Weights of a small GPT-style language model, trained from scratch on English Wikipedia: 3786 steps.
Each number is 128 + 32 x the weight over its row's rms, rounded and kept within 0 to 255. Layers, rows and columns count from 0. Numbers have three digits each. The size before them is the row's rms in percent of the matrix's.

# layer 2 attention key, 192x192, rms 0.146, rows 73-127, columns 96-191
086:151108115119136180154078147063115108158147095111158135102129145128184140162075137075125158108093099135100140115178119117156119121154118104159127088157122166132075112168072149160161135069142126112113064059095097157136147133096129173075088144121098109054097166145123132101141143123116125115
089:111158120175114077147116062195097173107118108143077141134131158098153150156122132103115124128081132138168119078096133173079162115105096067152141154169054107078138142088145148142180144117146115162180101134095102150112192123148159020133105119188118110146077185105074192096103075135142194110
088:081118161151152126149115127153100140098130035166088130093126112113088170141109108117136132170106179170137120065147126122104123134132117126189205116184154115132146116108134143099201122165106116115094089121140117124106112150098115123127088114102200124166159070140136124145156116200100117149
086:166118073137072094106154140120168124140104083168129121121122120103128144156124116138092102135134138095156087136161185156127119139149150192140135145114111156109155128113098145091075173133086085101113141119109125164103130006119134139091132142129149150131159174148086147142092132178132140103
097:146126086103120135141140125088145118133097129120104135125159115127141121163165127117163124132120126057147114164150101189117097154160139100111124211142133137133113074115074134084106092138194234150097130185133083182101113156113147164052140110128090139079138125101162086092121152061158148136
094:129144159104152150143124117109098105162163134137149185141120148135147120144094142208126095138128089086084132065150148103134175178102169171080133149093128113064169133115107142166165139152160111109083099110125130157114131141184198106141107135142138112108149118080074152161096140113119106201
095:135134102142098115118111093096106107161147156097107084142109164196131079090111125125143150053107094117135141130162093143119104104164142103125135073124136064152120078132136185098140161151119145066159128183099141051103123191142136132113148142025111129059088140123061146113127092137087107071
071:153077141160109146128131075164091130154176148110116156144114126115144152120133122092116114179129112151111166153144116161116131077144140147113119099167213209149145134134118084182120107136129115148147142058117149129157014129109149135110158103110099128130166134120086178102136103155078144121
087:076155165076121132179101114132143139123111082141143106065059079143206155112147125145143117117138084131133114101137149095094100130147153138133154132124127182160131120128169148132134116152113204149157140091099157154143159113101119120112075115163152149144133093108175053076135121114056130172
090:177186137147177123123125090109121182074152115199126103170090112158170203075107111093103122124139069086178100126103116152137111131140087140100161139186139144175163144120133108186108139080073145158154120125112083072192108146078208121134182118137124102120147151128167152123116123158135148131
096:062088100158160137108132145121117160178162133112171132130159130079142174165099178091145194129123098151106067169175117098128146096183125107122204090182097141063151156104169110108145184136135097138110114126163148163087106103129160121071139114171145136160165108148134139140133066145120127119
088:104141189074112181108043129155175118083176095155174109136171122084094173116104107127137089130187105122106066114104052149080081119172103164142134091161073098111108112156144146180120105146108147117114128147148121096169163114150148121103118114137126100162145111071150148155062125090113191129
090:150122123129079146114101135104093145115078056077084128120112144135103104119170060116084122110103120117112102160136106116177127133113093108149103122127134141131135114145082096085135139092099143129108136126165076112130068133093129128160113165095160131147220160146196165162132149154138151115
090:072189116187095119146113132136160147100156128127168108158131111129123156159149094174171118116076161152112190153123119169158138083153103158094083111086151099109149143163114117107169097100169174174130137102160142203104122079143172134073118195164130111142122167092167184107109112112129162128
095:201120098184117193125174119146150103101115169094130176124132119062128152068134172127164178166126191143104146134107104115100095155121109146114121121116116171142136135063154162123179131112118126111133144150156174146196109159113169168131090119185072156119103133093108113163162130113158125184
093:142167119142118122121189081073129152140165082159075110098104149117082071092115191193066157148144116132103113058163084110058094117129101168194146153058152087122146110169120101088110098141091179159134074099092142144137135167160169149166138173131133153165110097111123084135115117102098110102
098:117124088106044088167145101165097132126112177120095091193148143147099069117124117125175091165144122088130129083105103127150203169106139125167109202047158102165158109110103062112174163159141081231119103081093103160066171111183113100143136093102132148166107118137099121094147157076156123076
090:095172100108151223160075140094153212191125077134141122091123145122145113115142140154066130176087095131172119105205135127133151123092162158126112088165070154141155123047141154100097104161093096112101130092094157173137127118129080092077081136132130135101122168132198173118101153102111142124
082:087150110122066141169128068132070119183168186121160153067148084094116101132132189106124116106147123131106104165096110147145125136122155176115147153139144090086137133158152126069130170156122124146094096125122147134092174186106116123152141140166139111041125136147091141142134162159106121128
090:165100087102141123074095091140125120136115114110078129152165122154132105158160142158116134147161186160112179125126119118157124101103127102142120175112146126148132091115165151122206083133102141137110108116105153088110197126122044141104113136179144110162143166129139102165146067107124097112
090:140112103178108202143127165145139169118123112091119068152126151108092077156115186119156116149154135104111146147152149061167130117118163163136137150155126112125118116137113152069140090141164105110148044200111197148100102192134123145142116159147125171097123144118126127094132056140072133132
088:128085134163115141107068113252103095109135184140077134131098200128128146111124129134156118105157113148213093173158072150178156110108117058109141117150101133113086143175145093105138155109148148107131168133095156186117143098150125137164090110078138142125183139114098141092097072093109086139
086:084122124134145113128185121186153106052128163162145052090150145088159053105116154165131112118100158146091060148164163115186111135114117085142114051148165115174144093111109161155140116108095154083130119080129078186075135146122150083152125116137104121140087115133142117056090130112072117101
083:153111108150106167116159142112134087130118108128163121133167118109114191223150166170071170104108137131116132125121084182084159136199180132163131111165152123165125159112146120148130159084147129133169111079136156128172098142130103090134128163148138191084114070143097038127167086148119123122
089:124134128225105152125174154065167109182117138140144134131164154149097181041159141128131114112145142119153168096127077154203122097144166140105107149146115084157078132161108121106146138150095117109105107137135186093115090123104176065162132149118107150120144026142160097159071158102160164094
088:119168148092146165181132167121119093175126083127146078121166105117102180079154116188057187178132172123090170143100137116059133141141129135136114114153110068118104134135108132189154147118144169148113112129106107105088128101145120224134141097096059136131129111126076137131104134093140132133
086:145087142105115061148123068135126165107096061145208112113115120143127108150083128110197106126140102138186108129119148104111100118176212056161114128101111110115196125102172103156170100165080104133136165158127115141091073175088140092100168116139136142171178132134199157136159105163117085106
093:173114155126141194097077155156136103116145094061111162116118105116161100114120166068130177177147136155138133157107166071117075190117097163130149088151146132135121140094088104162123085102115113103129111136099103158134134158098170091094150124129162105101173074081080088171110081154165134156
089:118140089133200132144089185117170149193150165137079155158120188097133183160071139079098165079120154136118141118155117129143170097135089079151093128113078121177177132126113195134124090172142104065103109112153089100084139126146114121149116182123127168066145097175043155158166143150129115135
092:145127093083101167149127110179112112122081110134107178085122118173126167106142180173127104094085144159109122068147097089073104136114088083103143113128094119178087144109063153162150105118109153102101077185064139092115098144180085113135147130079109166122121139132184104132183161132119167089
092:146162121103148138057129144191089113081094168097160179077118093179087070174110100139179167084110108129153148087127111116127181114168164119167115106090142104167128133061124144115096146094204147156062133142166105121131150092127105107181169109142128126142104126109143160159113122063152106154
084:080177160112162104154151140109104136130156115148111147095125100114118188165093148116150106064138073076140173131118111123092099125086178130153167158122125043137157174119121145180134092090114113083103109096150142126158145072075121128122077067093147147098081130088102134115099082146056151113
094:130118089197166096152143084127096150169113155140105096133124140145215135162100112158204116164125090183061173135154164158141082126083142180143117133127113116079084184170069107126155148067131159166111119119153139117075118101103079125139141108161125106106115133102105125069133160122116148141
086:090103146170148195123117118121123115119093138110123151154134123082144109122134100134191130075112124125107153141097137129128130152139101087147138127188132155143132121142214126116121171120146128096133146111141145148109159056167137119106135122119154084146115118071135136132063126117166147116
093:101154130107080128147111156145055098143085104097138169144162093128096174129113180089133135107137106112141156143111117114080079188120178123137119128092086176170097146109111204088141166123133128138103132178147154083107109096121114104176146114150146171136171067115176100149070105131143183125
096:110117103147147142142091096111105097112177125148146147124135138103112108066170082078100207172127103152079133191125132090055114146148162120170159190092088179137159195114137136109113108096149092206174202134122132137092111134126122079123125166098160168075078150069171087156141114115140092107
090:167144152137129108143148126160063173135163159195160181078171166107136178108114158153134141204127113138119143182157151073081113105115108130108113176152146163182190121052135091129062173124067120171127105085128108115086116165147085088144193092199108110165110163164131055088068125103126117140
090:102151142088122135141219132108138192117146141139066098124137145182187188122103113065134099195123139109149143140127158124129086092150108108073181155125094092124039122138139125195112169123110130128082138098186066139119126120117156083125132145110118067111137125141090204120095114111090116144
084:097059186141111067117112095115086156145149108137142170148142148089091071121120133111133128138121127096102157114129157182204129158096136113150199059084110062140131127122137113128104086116136167113141094000097092108131142125117123074126120071124107166161098100138117101155111146135134138141
085:140134150107151149052139095103109102130137147118125186165130093144121095102087092130084138119180134147142167076118079139126136129082126085113119124122175117154089119178138135127079111153109110142135152145186215099145084130101135117153087178128133164159054174129131111154062126164112155106
095:123179170108145084182163139148172101114112104146147150128131173110171064120168098179131134166136142101184167105177076116098111088186108147139140111142143078093085181130115133159131153096122201129160107168119125139151161094154102106148143071114140143173199118069122100124123116148149134104
084:137094086126095132160122138136081122134141085108134155118071128177137134119084099119143094101145165157151216114142174088161100088132141166095145121126155137094133140119068076092088109096060150114144169096193125135099184133098160164117122096121121064107162151123147038105135136093113153084
093:126138132174092212121135119115126111069126178097126152172116129114082127147155052070082166152187113091150052101107097137067178105129156105122079091116179128123144141122122140128124178135195112133221083118109103143098060100124069105085164147128111153141174226169138148148148127084114124103
086:086084132118167158156161111114158092146114084118101085118138109081156086144081102161157071148117128114140161136096161094133060139156164130087119110126214122096122097173111142129197123158148109102133147090112146148126120134113169052190109060158177182130128115119110097134145115134191096076
089:167123113170138181141152109199106133156159116146165126098148147106117172110117051124158101179124135097115132124133104080166128123142111103174122130159165060137135092117197107155124156147164190117129163108168171115119090154145159094068165135168099133136134147115080110109165147085130126186
087:035089144134174078114154155108136146092124119116128117091101105116144095104095113150151078139119134115163158103176129112171095116211135107096143121119106143115118150136106074114092152110103188123120093145109180121104116121145156144129089110101124195080110088143142156053142112110198143089
092:171093097122142104138080155161168108159167156093110130115116134127106119114167155137103129104145176117089168115094134121120158128111095150107115117119101166080125123165189107139137142131126138053129071149081134187130200136136136120153130144078138105133146107173122116174086144132155120114
097:104154157111130117161113100155107099056105075116082162133147100138112170156140143059178106056123152082120126137159143121096113116157166137089045107142115155103117091155165082096087198170145104107099066137149146132086093145119117209072124144092134108110124095106177069154124120166116152146
084:107133139044110145142106150100111160134134137104123190154136094055200159157094175181113106138168162150150165064107132068121118128184123113133083100071122136203115109209136190160136145127135142155182102132080143141115124110078178105073130103163134121132084148146106168084144115113110136074
089:083108156089144101190133113166125099125149174118124159178138200113171150121112175130124148129103102137085147129095196159091094142134121137068018205170160137042097084142156089093080094165075151178142158066101122170139091119159113113119145159108123158103103132117145164140081136120059093127
088:149128092135102115142093184153083121141124107074118070196057132102181122111160190186097118099123108130148164051119107120116157097185159141070151150134114140178111126152155154146093155185166169164187085096133083132119125083094177104095114122185098119133146110117144123103160102161115096181
094:154093110130116171070124150132113137140117107112123096180085116162150151159119092119163081160115107114119119167126124123161136180191120166148100168135128178102115142140140091109088106086121122111088092154159108073201089113060165141148116093069182146135149177151099076137180142093095094108
090:084170176066120124160149201098161130125088076163133113091181117107093136121147100125160140125092076105145158125132186068101086145152165191111093119160133153112134136162187193138091123109135103124161150161136151080092141142080158144135122168150147142133107116137143130112138113106137100066
089:070101160125104082139137143172083091107202069092117095096142122126102134076141129140129097142092154112151168141112124099120192174055144118172143134123142137089120138203130164092130144140125111135133116109030094124184129149095124139149132174137081102106165119132118138085164101164086173165
089:117128143102108137073135124185146143098092121112137183124156085087141136171145068110136096145116105128161140115127207188144147111116131108137173126152172140165052159082157088147123132198117145148090121096192109153158115133119093117105074145100162160090161125066085097152110151068128167048
# layer 2 attention query, 192x192, rms 0.141, rows 74-127, columns 96-191
090:158076141134171132097156155128098147168092106132119129130154121180114136104177107108120131177129124123122109172103132126141125131141152171120112105111170143196193140174164125194110135127117083111071170130119187049112070126167129151148156176073066128142164084132173139223149198174101102119
092:129157120081084050099122089110167084108168119086154121121064191151142056192119077177148077126092172147102046128053122148180144160078161082105087165096099096223146144089079127096100108109136139086109147164143096101129103126175105151168166126130144163087132144164180093157122181103181135126
090:143203112169135078152126155137107168085145133181115083120104083129117122137117201124176169166096059144079097175125076132105136114096087110130090133124108148121103129078095081151132140115113147160182143116120128151102193171075119092133146128096129119072083158118120124072106128073158061150
094:146131160120110135155159092159142125123140125122159125132134091126134110070136133189117123202181110143180089125087169120138127136096112156106136081144087106162105126126139087090164079097131033131165165089138148177123175138068098140129100132182134152149164139134143114124141112139126114114
089:098123153137115146132113110120159141117134086134168080148142101055143097110116099092062145119107184108105118168108136138110055124137094149126133100174105163178126067148151122142095086105069132123179116127173156121184095159149086119207157162155146100120108114138130137129150074159143116124
098:134157185098166128174125160149150128090126132141121164084139143093176177143136116095107102149136125196144136090079200106075166124109142090099162141156125148123117119176073084029099117095153156140119159125198127098115174195101150127077149124145121087157139108129217101138153115110119106202
093:105091143117100091123108153095120112104143112163096105149126120070184139149147156113067121138134121075152146094188144154090149143170128116125105152169178156081144160150119155059148113173134136085158140155168102101118185112094149131172088173162143125160099090118083161135183137118164077138
094:143137101104141104157096093178121087063135161154178113120138179141104107131043118130159177160139113127136147132078144174193164104129141078143133164125119077127192141112073160148144135099130078138134147102109138147135118092181176084121118109104128165130137163105067131135108166116122127102
080:104132159196128161132145145118108061146170164117148118079106107103104127137114130042153107123137126135157121090170176052118200130168168131139115127131192123055142177141098120062133138117124129083107077097148101136106133122121111125077082179134114140161161162116163193058133095110110220082
102:116135121065182157158120121084141178131086104129104116102104134120138171096167105209103121119148167071173130137160113104063055148112120146140104150129152114122113092149216123081108129132091142126150127183135082116118102198126159086156167172120120109113133159108135133098176147103074137161
091:092129121180172145092146101101149168156155113107110107103118152101152164144150143090050128149122143178122128135108099074152208112120145052161148119116134144128098132141134087113107089155092131149117119089181136121175114173111193112131175117128152108107129121114175146081154110111174124159
090:152146187103152118115138135140123129147144173095113153173170138055089077101053176132200106101113123136152161130100143130098104149121111139164133140094160177135073143094171185128151096065089169158158134123099107099146126144070172061111113158094122066148081113163152121101119134141144122109
088:149126130143165142099114101130110129125135141149104079116157182115160146152108115131110190086113178099125106148188121088076122163126070121156176127161115103071092114074124139133098093146139125161122166172149103081067076171112128147160170071214132163153150104155103106086172198116157065118
096:098145133116138137135122139105105116096122127115146100120172146127116144130129141129162147156091047174142078111177161139165066089152120129152167126119085140073084112122213173078149094128169094150169112157101172112134131089116064068089161112106129106164129157172086094150133151121146108225
087:072188115136115077138129140169086193077120188150118174194117122101134158163139132171165109089133097149179132139126165132138193115164132165142116124174134129111133124167127115076104129161170129095156146130086115156121125145120131136055141104126121157179201160100110188174139085146189079109
087:104096173090121165105119120084166138094141158085174109127139107172166190104138100120130168118144124093159138143166117105105099129172112112127127095129163103118154092118137180137093105147098139091118118148199116121130127159079176139146127159153135131126081138132128125133073086153114127117
088:159147130134081149111110109131078099058086110120107178137120115178067111152149036145095143105155051138142122120079115126131119162096095141153141173131122170155086162141106126169117113065155168128133098099098095151133140128138157121106142115158112144089132073151094038115094144069123147093
088:106122171073127081190143093135135157120125080151125086164122117175118134116135106109138137149118119075136148157130102136096108114131113141152144172088145137119082117097132168121121152116141077179090119086111120161140099113107097173072077015131120115126099138111126168116192141124165169068
094:121139145123156114138158153113151141119066107124121100116129167076116148126120084110131160165078155118108127140105120147141100158113066141104159190131143120124127119167131123088080112128099096100135126138143143130061110081152173143115168149097151158104190079168134131052108168184099120172
092:097157191126149103057158094095172107105133180175124069113138092110129101063173090154136142105153108180099135121149127165089093071119090106102101060090128169084107105195112081118041102136128162108173120116158138102150146065134114090086164165157138150140063136159141157145134180118152130148
092:176149120099136101141141086074164105160121162180112070125139130122165186159137124166087148173148146085173100170119151111096151117148132153103109161171164041180127084103120141114155083137120127068138111092152111079066101100111177146083152132073152124146131096154129160182125117105125105201
088:065100095183140089132120150069147092113174105129111150090108110114153132124108114085124109121095110122058164133115148079136109116112111109121131162182141154082140111119147159100091119111100112185146208124123094094114134092113116129121096136143181125085129081178141122135111147239128169187
088:121084110120096107172109150154100163060136155149148160126166128078133088126121103129164136133152132132105115091180104083159128104136094108129145085060049120107185140154099120185124073121094082179185156098157157062129139089147126108150124070057117128129199152095157129099132153127101163143
092:144103163134167073124114114116153092135149132137147100093107081091067154171101103151140166137146115148140063209123169093102123144147157160185172124111157165142124123128107122136040097098105137192101148137193083137191156077105136128150162072088152144143120140060119123132118129175126069139
090:135128073085169117069092132124186141063104105142088151113112163130132162181134156101197132115131103156160142187122097157090116127133120194129170099096135105110159137122161192094109136135105075092159131118141140107130159074094115074105177169119171119152114138119135109132182108140098148083
090:115207127188086161150152131133154134157130115119110071119154152085101081115156120116088062136145100073082170096172150150087111137112132149089139173119201165121058160155167154142154126096165114151104114100086096077157130098141143120063141104131121110119082149133122150124120204177018153166
091:127149128120151124169149106149089188154181131147151121133162111080104146103124168178095155146155143095112124074086152171156170126125180132184115215113075114136183104139120128126148052125080139161121188131067076088145123081159147202206161110120112133124130143165116138076127167136171133116
091:094114164142088181132077086077139106105092072100143106085123129158052116132158178112187140145160129126134054180102090101142159170125126162115186147144140098095165116120117117071110155079106129127146164125093155142137112166099234131150161148109122164157121185143165122110127157079110129139
099:186132117139114114081144141117120127113135143074169103126174106125185181156137100096252141123097080142177128158083120157184068166108099144113062124144117168106170101195070105047166134039104093128106147083201124162107161067120169138129138112169111165183094136129163135149088097152174126161
096:120125112142183088146093127115148082135110146206189095183131172185181144117084126114130117171113061108122154119061140108176134169127100148120105115181137122143120143176101169082091182163094145110124154079085175159113114088123151103133118173118097145154107156097133107059125085141129102063
083:147104114130144158103098140083145115084147094115121062142135112131108070137103085217098136173130093127100105088112159149186172137178080178071114098164162147137139171092119096141115154149158108168100108093145143134126070152138147109144145114171150167148165158134136150166072143128115128093
095:091189135140160167096154154077145068144129056156107122102165188100114143053161119087117126140110157117163167085129132070141152135166115123175090191173127123123157110079117110099123098166149106127123106152177120150148102042099104132112135137110098101101128116150197086173184149158110091068
092:104086078114136121126148113192151136127134088054149164098131116180130170164149134092063097150113119097065090105160168154111128099154133086101106164122124099122119097174194159112155143113117104146159131149130186062116099124098108152091131128100144123049142141175126210139110141141091117105
094:155150132179155067186150110138172096028151084129117123128128151146100084177128107164105110146156116120093159129133137168208088094161142103142155134136139091151125110166141120150154188150149058127128136074114124117144131126111097162145199130094077152163110158156097146127092173134140097092
094:083115103142146080131122170110136100142139121137087130135146139122140086165138167151114127128218099138166101049142153120141131167125104124128101099176133115109114137155171144101071145168112135068079089111133118139108185150145133136131117098090107131098141164154066145140064122107129170120
090:092189123132214080188135121123111093156126103153139068111133076148112147121178152117133038098108157137100133117146113123137104147142076126103124147102140113128119118147169131113141018148185105138074123144182152172134080123115100102062104143123076087141193126134109165131112100142098211122
095:143118098170097124133118116166181158134161093141144176093119118091070132197171134181137163116129096133106106159122109101136130092119129140118099089113142176132124136155100158096145057132105111116132178177112143145102122157162110134163051159146169149099090152098095116210083139089165129137
089:121111066104144113154126166152201129099086168167151097111159088151169129119120174181023171118142132092132127135069108109081122155119129150118098148063172129111142185133125158131119119170152108174155131227121174133138120122171114151172107097114087158160073081197170134124119123166166121110
092:154142106107133135137052091123059124132107080172115090140120125138114079219215172102115137149113181135131112094185179138112138091178213143122091132124163154078128194102135079087111199099153136077143145136093148127136140117107143126077111100166098151093177123104090184052131090162122166173
098:090119093130161148116145082109099149128120145116128201177116083105118129067095139119137094124088140057088065129087164110132170141114154156128110037109154114159194164107110093144108150149118123123042147109160139142148115146124118113163102135093163126066093095106151156182136073049145155121
082:240184151136127127139129148139134117125144112144150055191119165094131172115111139112169165112112054137153115122150159127147177133099178110121111156092112185093175074143126088122116138155121078141161123154116109088149102145199160099109120145139155096076096225159088141146151092131103191120
108:090146106142161116140082179143102126095139138119119106152158106079101089135149154149139115107146098135148128092192125152101108088111058116214122050123113122107127127150154131165146140101094128146120140110107136119113152130054141148191099133094095110127100096110128176205181153141107156086
091:136111104143099105077127052145096150165114112165194194144124107093105059103210162102050152151095107063162114120131163098161136140156126137125138147127111169128134109181136161144121112132165061111140130141130098075097175102142075139111154168143091136103074158152078120139110145159137166154
096:053078139152164063107097098130154167142049127105115158098108165149151131167176194071142166142145158119099190125075109187130129128131111163135151132106086161152104152090152136117124125155135048124180128229163089128152131081085160148154097099161047131132112136126204165128168094173086124144
087:132149087085134144132105130133158150084168120171150189126060142133102198152120087175087111170119089185068128105132164146099090139164144127120108082135140171092125110118117135141127159095170174190126135078127120165118146090106067119098213106122118142165125120150152115138119093104097135148
085:149104140091144132197115134105101166148123107154107109095115112123159181104106145090145097097135054181129105110167170126160210075061146104053137122125141109154111073145121088148075108149106099135104170143175087113169121109162073155106108139111055150113059185098164142151134096079123115076
097:102103112130098080119122141169121122100089095135137047125123139099155098165134130135186108159126147139126158102143162156143122141150170120166162178134068134145098158134141100162107137101085163156113132030178131090116122079159098088138123069135128108191139178112131124157138105141143105100
094:168190094152130097101115101179127141086103161171150109117163105162171110103167095148175100146159121090096084138160093182120098094092127171182119151150093150066144198113108071166082109113136134152080153133099147134103095153110135049161114151083175115114116171156192093128125097119120127093
096:146127070105064126115178138061106127078087159126138048046125088114116139077157144153114106115108192104161151148132147127143196120106105057150151147149119169164100133160109145196114164189119136104111106157139149175171176167109108129122094108087130136051130107152077127091151079176159121048
098:128146148093079145181106151144112123130049179179126109114167098096127137140094087169177110104135112142132095153114204173112118171123085103154137162159101145136112098119116120067129176096106195154157137074189179144175123108128127144141097137077103107128078105133118113180140125141032144091
096:127121151137177109106153150060146146158134166126116121124199147093077150199118097151117157093179083118146137097127157139135073152113176116147147120063134107164170127093094078087085133109119117070164164143108218176101093172174060138064112129171159148103109123102181141077134125113157105112
090:146127088133091021083059133139085073105132109124155151150106160123107108126113084166086120134153134182146172150134145128157118108151093100120183104153093079093119154128152083089200124130196090113169108171084120108140144139131149152095121098117098177151073103129067096114090120141117193136
084:179141058177102131081131143083130126150119185116132151136145130104116155152166079099129173133168226073127165188106164150125126160127125076120105139123119117164146140104126117107163079096120081127132140182193145050147175154114117142158166081130155161113116122157102123187126139048091101105
088:122107159202107119098053085141124141107156112127143154153126070145092115185111196145112088133134042142091128137120102162129122116137193104110134106132125207189114145164144130111158140066111149133141137162147138148144164063148162159122167110144091095089146081107124217107113125169157125153
# layer 2 attention value, 192x192, rms 0.115, rows 64-81, columns 96-191
101:111079121144146131144097124133089086087145137160123122085139080142140161111131130132170118112128089174139104141123133113130121158152128101104037132111097116148150145122078080077071096111105164179106145119094151136076100114170174117160136110130106061167084098099123125138094156164158109100
097:111164098145109147164110186096153149076150143126147197183110077162164139150137114151135135150134178071091117153156063082131173146090065081101197165122118138103130094115136188116156083030102113136138144177137106179082108172154155086139138155153085165113148107151134176184116147129102161158
097:166106109103186127034110141161095084156126132069085144126183120095112055131124188122125169032186124145152144075110086184121156147196136116141112122158154084113183158123109126134093136146157177040185166126089158159132162109153111102124133079158106124161143160131126114091104160137123135129
094:106053158153179077099111137128142087182132097126090118069156062098079150156164142121130155130141114196156108133110170131175086143162188103138111106168169107142116166178116148098127139082146109134102139090106153176065118126149137173139130127141109140094124121117146087106101159145169104114
087:174137155095133109122104108127115145138118146190130172125117174143178118099105152133138134148127045131108183111177117104121102084135150089126155137129115148193128123127125020126158137109140167150155164169085147120163126124130155119194161144116178135146099063102125117090045115114161158098
094:181171127166156079161087106130133190159108095149210160168133108096144129143074097076122123178125107138101109147140156095138166082147121060096153075113088167180174148168087119114141106157152071190159121106152103159125141095143134165165161119119110203145122100106145148131084078076124152133
102:152100116116161179131109202158106098133160190152135174183073050108138157109164101096097087112138167015107154128149112178187116161123104091116114116106099116168172109092095124099130106077159151158073106143155117089151108146125137134091182150092145115063109108155117153160106094168151105153
089:164110096132166148091109089123132125196163169156114193108153168125098112151125118109153185118108104097140167163151129140128140146101182131199138141178090103145151164160136082128082083171135127173087083128142103141146193104145136159183097104067142162114132140089172112130204144144151111120
086:167088131125108127063156112207165088120072118148123154189163128174143156089151129109149121081134108136132090105098124134120159046105108164151181132176110132221093101075086108117097111130152141182138142091137148142133088129144129084078129133167102170119118141154180099148191140128113121084
081:100187145106157084088061085118128160109088167145158127192164101129132139130107127182133084140067175138111123096121103118112114101146118110148159114114107114192118135174087124147125116052109225145178078194178120151121248115098068114128144149074128103158131136111125139133109119131088107147
096:128108101108174114112041090164134136171085141107085126106107133128065112153173153131135082103121184154176153064139156160156109104167142153099120148162151125176103135117116147082080169215137113104119132103081214141120159131027117121129079138187087063157127108112101167102173198129120125085
106:108152133112112109163166098119103178216126088155118117134139167121073125112116150131112112077102134143086123138116089125100144137160131104180170117160160141072092104143184182182099126157173128138154138095119129116118206084126103164094153141118157136167176117108071179114141096092150175064
100:102182141150159175150136168148110135113165115120112109121064063180100110126177119082124141148140117081136143077155111134104166066140093132090129183118141190159144126126136119143050087068135116151100164117149109164184178185150170146094144118115136099082116140165105118181116151094137153146
086:069170122113106226151079137143138111158117080144139169092143125089122146150179121127143122188105072078106154095141100109129105173135165150097147147174198135135118126109161147203100107102186111144130099142179159112105151096162092118093135138110102136131127121110097092082144076064170139141
110:161090107092109099164106149136075125141105070144093140148143165167157117152117140142131112122069128144074152136152143118160045148149160116073152153146152193129087081126198145142189113176142148168131091111062154133130122104061125130099092152193149117141109141160123144137105124110139143144
104:130092148155122103168081120151089126048109131171096129059138098089116142073104154097087103100175162147169099137078151134194066140141138166165130104158078140164120173105132103115072116129150145150157150098080149154179103110068089075144127098033131136151152144089122082124144122124080134092
094:159176157169164109106153215067121139102112137164072102083113127133152111103091122202167152177140145097113085166129155091053127151142127168127142104154137074112120083094125119092074124136159036137074206132164144160142139143097092139126111128108116140128094116100148121130145085131097131098
086:118131136159091145170093126191115166142153133141141200181089093067172158100163164092104140121195123094129059090136152146066144132134138104153126192151147126087123102126126111086144149148126107098111081101163185123153109064158107111153112120169158152200147141114146155073143131159139072118
# layer 2 attention output (transposed), 192x192, rms 0.102, rows 64-81, columns 96-191
097:107149112150128139183138144047129139136137131084129163128126155125110105097080147159124133137084184143128084158116072100159091115071144172129125131079172126141180118095141215116137072141140113139142127101128084156114051118115051177112153180154096092103161137135122154169109159150183133152
101:177097196135150039108122123138130155125034139173155115115125097147140161123131132173113126093133092088124140097069136150122181061114096123124148109135139116144102173149083071132166070151139168128112112136115119175161162109174172092095079112083136165069093108078159118124108133157129134128
092:137158176109033154141153154123135111149197116167126103131141133140151109113079127128104148083122080171148093124135088123147169119128136085122127041224116171163085078087089143152146126116183196104093196185148073126079141215140094167201152127136108166093100098152112161113132165100157067159
091:147124156152098177172087151147125075105119095126173058172172145125124104146033117115114065121148151153123127184111118131127152100169125103068103128093162131124098082141117129093083152193097155179114145086114134109102095134098133146098164077111088163163140144181148095113163174089145107089
094:114122135128111180130133195183084081180178162111116161188169113076079143118163147139172097112132132127114123176146072195106091184129146119149143094128156121134065149126170158099128162106114106152121168158097140114118141147149094184107094107049131114072129139163083103200112118130168155070
096:117146129153139054146126189125085189163095165125082102094161130139130142170221163146111106129089099172183123161134138181038098165153104068107137125095144132138069163134154107151173103191107080143117131166108161133119191128110140153067124113165131129119156097117100167105101180128180186090
092:114113180119136132118141099168108171134071148140136131120101154121088113127180169149140078084134067107157136176163115190110118159066117156127073161167079088130088131057125140136144124180143186178141088125076145136158108078222116080078088159212134151142122144159075169153074147162146124133
090:125145092160057140146083145073074107108108160177130119072129082071175059113159160138161113149158167114119080188111152100087121130070119102154132118101164062159116150171156138138169202122165140126152114099137064142102105114109160182107154113145106101141067118161098140122121149104150107117
092:105112134152211132103134148130092101147136132170161148139153155161124142066141140104158148116083153139158159152049111105176178136168118155106046175187169146123119169149137192112193146116133160120074105110216097134139096180080155124172185129205146144118191177154126124124112179128126172125
087:130073141084107148112116100029103116107155115108125153180141123161111125148089132119150166105141125144168043086094161168155168134175095097113092141128124149129094186166114118146163121103171155121122134163124139156138112127158145180126220153123161200182105192129116114139140111085182094140
088:121103073162117173132098102131099119128108135142124072122150145141184072127144118095158104090115098199134146103159115064174100114148136080137066139107095137130044140155108114132139132098151145116148106079128030103106117144151119146092158179123100200156123151123107141110097188101157115173
096:184132068117153133111160137163113096196135125088079139115163182085185143089139131128153168157153093150183065049156141112094193104096113018127152092095181098145174104122127109119155186164106130166147164149124119127148131161143084129115116133177089127095093171106156131121134089114183156100
095:103147152113116135128161111063126185119098180077189160116118169139092113090131047166152146150092142130138136128080063123127117109123124199209161116098078080171116133124102158182117119149128120149142117117081065149167107116167142086116110131155113180108124119151064138140200129063142102186
091:125119128144087117126113117100152063145156146138106101098144116165123143141111134146156123160185095130152198147158167167140116090093176161203105118110217133139156105171076092099143199140119125128138054136097128156156160070110154140112079188121162170139163141108153186098128180135139176080
103:141140090165166162086180120123116091121156117095141070124138138133083099165140126132099121145100122125159177074170113197171160155102091057179100173044204139135136162123117097130167124105127161112145121148088100102105139119152142100116115145101146129106067203162162130089123127108090158168
097:169078123135191106126119125125139125072116200141108141108081139142167152115184156100139134115116149154093109159184099132168096123134167150209105095206109129102067092179083173093122151140172111117138134122169101118127159129095133169168140170099142116149124121106142166101132117071127171126
093:116157113145139105133115134161131152072114099132117125182147122123178195096118172186102138162122131102009148114150087106167094094107097119095128166173095153135110105181097108090155132139144120187078154088121177108133187140142144160151169180087074123099084117124168148127103140072123130136
092:108081147073065153193106118131116131104099131132101091107102151088158147114114130115135089064153118131107113120169128153114110175147134085126142187116185155156129037129083104097144166076119104116111137116142108105093067085122131082091140159113139040145190152129111117120132138096103187101